config = dict(
    num_key_value_heads=7,
    head_dim=64,
    qk_norm=False,
    lr_head=0.0114,
    batch_tokens=65536,
)
Each number is 200 + 20 x the weight over its row's rms, rounded and kept within 0 to 999. Layers, rows and columns count from 0. The size before them is the row's rms in percent of the matrix's.

# layer 2 MLP up, 1792x448, rms 0.0493, rows 1716-1730, columns 0-111
089,222,205,210,190,193,184,212,205,202,207,190,220,198,186,226,247,180,200,231,191,212,228,204,197,260,174,171,197,187,234,193,174,208,207,150,152,224,200,172,190,219,165,165,199,192,228,190,229,232,195,212,229,205,191,215,215,199,204,179,176,212,167,212,170,195,201,194,168,192,196,217,212,228,222,205,190,205,213,157,187,203,196,213,198,192,202,223,160,229,210,162,203,223,240,195,215,178,189,198,183,207,229,205,185,209,208,203,178,204,197,207,202
082,194,178,181,224,234,197,188,230,192,208,189,225,180,192,215,200,191,194,183,194,201,196,202,208,221,172,211,184,203,223,194,231,233,213,202,188,191,215,157,196,216,194,201,201,182,219,231,211,231,225,190,230,204,241,227,218,190,207,182,193,207,185,201,165,190,224,209,146,190,195,215,192,196,204,218,200,200,199,194,194,207,223,192,221,172,194,221,176,183,219,183,213,227,205,161,188,198,191,193,198,227,214,214,156,180,207,193,165,210,210,215,229
102,187,192,193,220,197,176,224,207,201,213,169,200,207,204,210,198,206,204,206,177,196,213,201,187,212,192,185,168,192,223,220,200,216,244,176,183,207,193,170,197,217,177,182,202,188,200,226,232,169,204,202,245,222,226,235,206,181,212,170,226,179,180,216,200,168,196,210,212,203,221,192,162,185,197,206,194,218,229,198,201,197,212,194,224,207,167,228,209,204,193,220,192,248,196,197,198,209,215,164,203,193,236,214,144,195,194,164,218,209,251,205,224
108,142,189,176,206,205,239,194,200,194,200,206,208,214,187,197,166,212,259,190,201,217,215,212,202,189,224,228,186,233,211,193,224,219,207,218,216,197,171,197,224,228,203,236,168,195,202,222,198,195,212,200,181,217,217,210,191,214,209,203,190,217,187,207,209,214,186,227,235,208,192,205,213,204,206,232,198,200,232,181,154,223,192,196,202,211,201,252,204,194,194,179,191,247,193,204,196,204,206,165,204,205,199,176,205,189,170,198,182,207,224,160,228
111,213,204,175,171,205,221,181,182,157,199,182,182,221,201,195,202,160,208,206,202,217,226,173,215,193,205,174,193,244,210,204,210,225,198,173,192,204,184,201,185,215,198,207,202,221,230,216,201,183,191,184,231,259,184,221,212,218,212,168,161,209,183,219,172,235,174,188,224,183,228,202,207,226,195,255,198,190,212,196,230,195,190,207,204,220,172,184,193,191,224,206,205,187,161,184,168,214,172,233,228,217,199,194,195,203,219,245,199,181,170,195,193
099,222,213,184,206,181,176,183,210,230,217,201,188,164,245,200,165,188,228,179,176,217,229,216,196,215,172,195,184,171,197,200,207,195,189,204,214,165,182,208,192,150,163,224,200,213,197,209,189,199,210,197,201,204,220,222,250,186,226,180,187,203,213,199,191,189,216,221,252,237,190,198,241,175,240,205,238,245,196,210,197,213,190,179,227,228,204,191,197,213,207,187,198,221,199,211,211,224,182,188,197,226,186,187,177,177,167,199,226,211,158,207,207
106,230,197,202,186,182,190,234,219,187,192,181,217,179,163,206,189,198,206,202,232,181,209,148,203,212,230,190,215,186,219,231,184,222,181,188,160,211,209,194,195,198,173,196,225,205,191,201,206,176,191,193,257,211,230,187,222,177,220,198,202,158,185,179,174,192,222,178,173,185,197,196,191,235,201,210,202,245,248,198,222,204,181,176,191,182,198,182,202,212,215,179,157,202,173,202,172,203,187,181,207,238,241,206,169,163,209,213,190,230,219,175,236
114,185,147,203,213,194,223,167,154,179,228,187,176,197,207,222,185,187,216,218,212,220,246,220,200,220,202,199,195,193,228,220,205,209,209,226,191,223,215,211,156,210,222,210,203,205,182,194,201,177,224,212,179,199,213,210,193,175,206,172,199,192,184,184,200,219,200,196,249,192,214,179,207,201,205,200,217,208,195,186,171,198,217,214,198,159,200,209,208,209,215,220,181,202,213,209,212,204,195,211,199,188,215,197,207,162,203,191,214,212,181,239,214
105,222,195,176,176,230,221,182,172,204,182,182,199,196,203,208,197,213,185,215,195,185,187,194,202,186,206,211,204,216,223,176,191,204,202,193,192,210,176,192,210,195,228,199,247,202,197,214,199,152,197,197,199,265,201,231,192,211,204,186,206,186,208,174,166,247,185,207,176,172,231,215,208,218,201,210,180,216,191,185,219,160,187,174,190,215,192,193,196,190,213,202,191,212,186,186,193,185,213,200,188,191,212,223,224,199,175,211,187,165,170,183,196
114,222,174,212,202,247,214,183,215,183,209,174,180,217,207,213,178,179,212,232,216,211,192,196,248,207,191,219,190,217,231,206,178,219,184,202,203,197,210,183,187,236,188,195,217,194,211,205,213,198,208,194,220,219,237,212,194,211,196,139,184,190,169,171,174,232,186,194,173,198,222,196,175,214,172,228,192,241,222,182,191,192,187,214,200,170,209,243,177,221,223,189,211,198,218,165,199,194,212,181,209,215,234,195,175,170,227,198,186,219,224,151,201
097,184,224,204,205,230,187,166,232,175,184,210,240,196,201,186,199,175,220,198,166,213,209,190,210,198,161,239,205,229,213,197,173,187,174,199,203,201,220,199,203,233,204,184,179,198,240,205,192,191,187,165,221,246,198,199,198,179,171,204,166,215,214,213,179,188,188,193,184,202,193,219,206,188,219,210,201,191,223,192,217,202,180,187,179,240,162,258,196,193,210,250,183,225,199,209,215,222,191,231,202,199,214,180,152,213,246,210,221,204,226,227,211
107,195,179,182,215,187,187,187,201,176,178,195,221,191,193,225,234,177,236,203,202,186,231,186,197,235,196,223,148,176,234,179,214,232,205,184,168,198,191,154,199,185,170,226,207,195,204,216,227,202,219,192,208,239,219,207,218,165,174,178,209,176,203,218,199,186,195,217,201,240,179,210,189,185,200,228,216,209,207,185,209,190,190,200,244,217,188,225,185,214,215,174,172,214,198,216,188,205,160,191,222,207,210,197,156,187,188,196,202,208,195,184,195
108,210,205,180,224,170,174,197,205,218,217,200,190,208,216,186,182,171,191,209,219,183,219,192,228,178,243,204,200,214,215,199,171,213,190,183,205,210,188,189,229,199,210,208,221,177,211,208,208,196,185,168,248,205,196,222,192,176,204,226,188,215,159,202,185,214,195,225,219,172,197,209,157,186,213,200,236,209,173,177,164,184,200,200,213,234,163,207,211,212,189,198,184,226,209,146,145,229,227,243,239,212,225,219,194,176,222,212,180,159,191,158,193
085,177,202,191,194,231,197,187,193,226,218,197,222,199,187,220,200,194,218,207,173,203,219,202,194,209,204,239,167,203,240,206,209,244,208,176,193,195,208,177,199,177,179,211,217,201,243,220,240,193,187,175,186,217,204,237,218,198,191,180,189,202,169,177,193,198,189,225,180,215,191,168,205,184,241,197,201,224,208,197,210,210,168,189,220,175,180,232,233,184,230,195,191,202,232,212,200,213,194,183,205,200,193,206,189,163,214,219,165,216,204,183,181
100,163,173,156,219,213,199,221,218,230,201,177,193,224,193,214,208,234,217,196,213,217,217,269,218,199,198,213,172,209,183,210,207,205,225,152,209,213,180,191,181,199,194,250,200,207,224,201,230,209,192,186,175,193,193,205,171,215,215,215,194,227,196,247,220,199,204,224,167,226,212,192,195,213,205,204,200,208,186,186,195,209,202,181,228,176,213,211,215,178,188,200,151,191,220,169,204,202,179,145,188,208,230,209,206,189,197,181,171,204,179,218,178
# layer 2 MLP down (transposed), 1792x448, rms 0.0417, rows 1716-1729, columns 0-111
103,205,192,177,216,199,192,196,152,188,190,224,187,212,205,169,191,226,233,208,171,237,197,206,196,212,193,228,221,197,192,202,201,189,210,213,186,204,180,190,186,210,188,212,218,202,177,220,182,200,246,211,214,183,204,220,230,206,219,177,202,220,212,169,219,180,189,204,204,181,151,183,234,158,224,197,229,204,170,231,192,185,179,185,144,201,175,190,180,197,195,168,157,225,196,230,196,195,199,163,184,191,205,212,165,200,211,170,187,181,207,197,217
097,185,181,189,192,236,187,227,215,194,196,189,210,211,199,191,215,228,228,193,198,186,192,221,180,225,195,197,189,220,199,231,206,198,211,184,224,195,230,178,222,200,207,220,186,186,179,183,215,213,204,203,208,197,162,208,223,185,208,181,156,235,194,226,209,189,227,186,198,191,181,183,182,143,236,210,188,232,172,205,217,190,189,197,169,205,160,226,175,224,179,228,190,213,192,209,236,188,213,178,201,213,211,192,180,188,222,212,185,214,194,197,225
091,173,180,181,187,225,194,181,196,211,199,234,178,185,216,190,178,190,236,188,178,218,196,179,195,177,172,185,173,208,205,197,222,201,211,188,219,182,218,192,168,179,223,197,195,189,217,224,164,233,212,179,228,181,211,198,217,191,196,211,200,213,215,189,221,192,165,204,195,190,185,164,216,222,203,198,207,177,211,178,221,191,186,189,220,215,174,201,168,251,204,198,186,185,177,227,220,215,205,169,206,189,209,189,173,199,192,175,196,189,225,223,208
103,222,184,175,209,200,171,195,171,213,190,214,217,197,193,227,203,210,183,210,202,204,190,185,180,194,204,211,227,232,244,185,213,193,188,203,187,193,241,193,195,219,178,212,180,184,187,181,205,185,203,202,192,205,195,215,169,202,190,170,211,191,215,238,205,214,195,198,214,206,211,170,218,191,189,210,185,225,206,206,227,216,171,199,198,180,185,172,175,198,171,199,196,153,183,238,201,219,235,228,192,176,197,204,210,198,236,199,184,240,194,187,257
104,212,243,188,226,191,203,186,163,181,174,223,205,151,209,203,189,201,223,191,198,232,223,188,203,185,225,245,228,209,196,203,194,220,217,225,220,169,209,218,207,218,186,184,180,205,198,203,179,224,204,190,194,237,185,168,198,226,211,167,192,193,195,178,215,182,189,225,185,202,200,224,165,230,181,227,206,176,226,193,221,240,192,150,175,222,203,199,220,199,124,164,183,209,208,209,209,196,218,199,226,193,221,217,170,210,237,204,213,215,235,200,231
096,203,193,205,193,201,204,236,192,204,199,207,183,214,164,252,219,232,204,174,214,199,194,184,221,236,225,216,188,177,206,215,208,199,185,227,193,214,196,218,166,233,209,183,214,203,200,240,154,200,194,196,152,198,198,194,174,205,205,220,172,225,169,199,230,202,168,251,205,202,206,206,223,253,192,208,205,173,152,224,211,206,208,186,180,195,211,206,206,208,206,215,186,212,207,205,245,197,213,213,196,212,179,232,201,193,202,179,205,161,221,198,244
105,179,170,215,178,188,197,201,194,195,188,199,201,186,172,189,209,191,208,193,177,203,215,213,180,209,196,195,204,190,214,210,159,153,182,237,180,190,182,200,217,184,191,216,226,225,229,175,208,174,199,215,232,213,172,202,199,178,241,224,198,192,204,192,187,185,209,184,201,186,199,203,193,212,193,164,207,202,208,204,152,191,194,201,211,146,199,174,198,208,188,252,217,239,223,216,184,183,197,209,197,225,176,184,191,193,171,204,200,212,200,206,255
117,186,188,211,190,208,183,209,201,185,184,216,210,210,211,192,192,224,199,197,265,216,202,192,203,219,190,190,244,246,223,200,199,182,197,201,189,210,223,223,190,220,190,180,172,173,187,221,204,177,205,223,159,187,197,194,207,218,150,187,232,217,187,212,180,212,182,198,164,170,199,179,222,216,199,200,169,184,220,185,197,200,193,229,229,212,223,194,196,195,205,198,232,170,197,213,236,162,205,203,191,197,198,208,169,186,188,210,182,224,215,181,186
104,201,207,182,229,228,203,195,166,205,175,222,224,204,195,191,156,189,247,227,191,238,188,179,189,189,231,200,207,210,209,201,197,199,197,203,186,205,209,190,178,190,212,188,206,217,224,172,183,223,201,180,196,183,229,210,190,181,196,227,227,193,225,195,197,196,201,183,179,194,172,235,230,176,224,214,186,166,191,196,200,169,206,211,154,216,171,214,201,199,145,194,250,178,237,187,180,193,188,247,159,218,214,233,175,207,227,180,188,204,191,177,187
137,237,195,202,206,185,220,192,193,159,209,227,208,213,209,183,162,194,223,214,203,181,205,170,196,218,237,207,208,193,210,230,201,216,212,225,186,212,231,184,222,228,203,183,204,237,190,218,192,212,207,201,190,221,219,219,178,210,210,192,183,220,173,201,210,204,233,208,200,197,209,211,165,177,219,178,188,183,182,218,204,192,187,205,161,189,234,190,235,188,188,183,233,172,192,171,183,211,204,188,191,204,187,238,185,216,191,202,207,222,208,180,191
084,194,223,188,187,208,181,200,219,205,212,210,192,196,221,173,192,212,201,184,209,198,202,206,204,221,212,195,242,254,186,206,226,200,201,213,215,247,227,181,203,214,210,165,186,192,224,195,198,186,212,207,213,212,226,173,210,230,212,227,225,184,237,206,216,139,163,235,198,192,187,238,189,183,175,185,198,177,175,206,214,201,200,190,181,223,225,206,220,218,198,172,211,222,188,193,217,173,127,213,201,219,163,178,221,190,193,213,213,199,200,209,211
064,139,165,195,239,216,220,217,204,210,223,224,212,168,205,150,203,210,237,186,175,149,207,221,172,160,197,184,205,206,206,175,195,195,196,175,168,179,215,176,189,203,222,211,208,201,225,201,204,190,213,201,193,220,166,183,212,162,190,195,214,204,194,196,209,200,200,197,157,202,180,156,228,203,209,202,221,174,162,219,191,169,220,184,210,209,181,211,202,208,204,211,175,199,202,179,213,205,214,183,195,184,203,213,159,189,195,216,197,212,217,198,204
098,173,208,185,189,197,228,190,188,211,205,199,188,200,223,165,204,226,189,246,196,225,179,188,178,184,191,232,221,186,208,240,202,209,220,229,217,177,195,216,191,200,189,221,157,203,267,202,220,211,193,160,190,162,198,200,233,201,218,171,194,226,186,191,231,213,205,185,245,224,201,176,177,158,200,166,224,206,197,206,231,201,201,207,203,208,162,175,189,196,157,185,208,242,217,179,242,208,210,200,234,197,191,169,181,189,209,197,211,223,170,182,226
096,193,203,155,190,180,226,193,195,213,181,177,172,203,223,200,228,197,226,207,175,197,214,203,194,225,185,192,179,200,238,221,206,197,219,169,187,199,237,187,165,200,220,217,215,190,193,217,216,193,237,147,196,225,198,222,227,186,179,219,209,218,178,232,174,202,161,194,191,219,205,192,205,197,174,192,209,217,221,217,169,183,177,195,195,192,201,207,177,226,215,226,173,205,191,209,218,204,179,186,189,222,218,180,188,196,190,189,213,184,203,221,218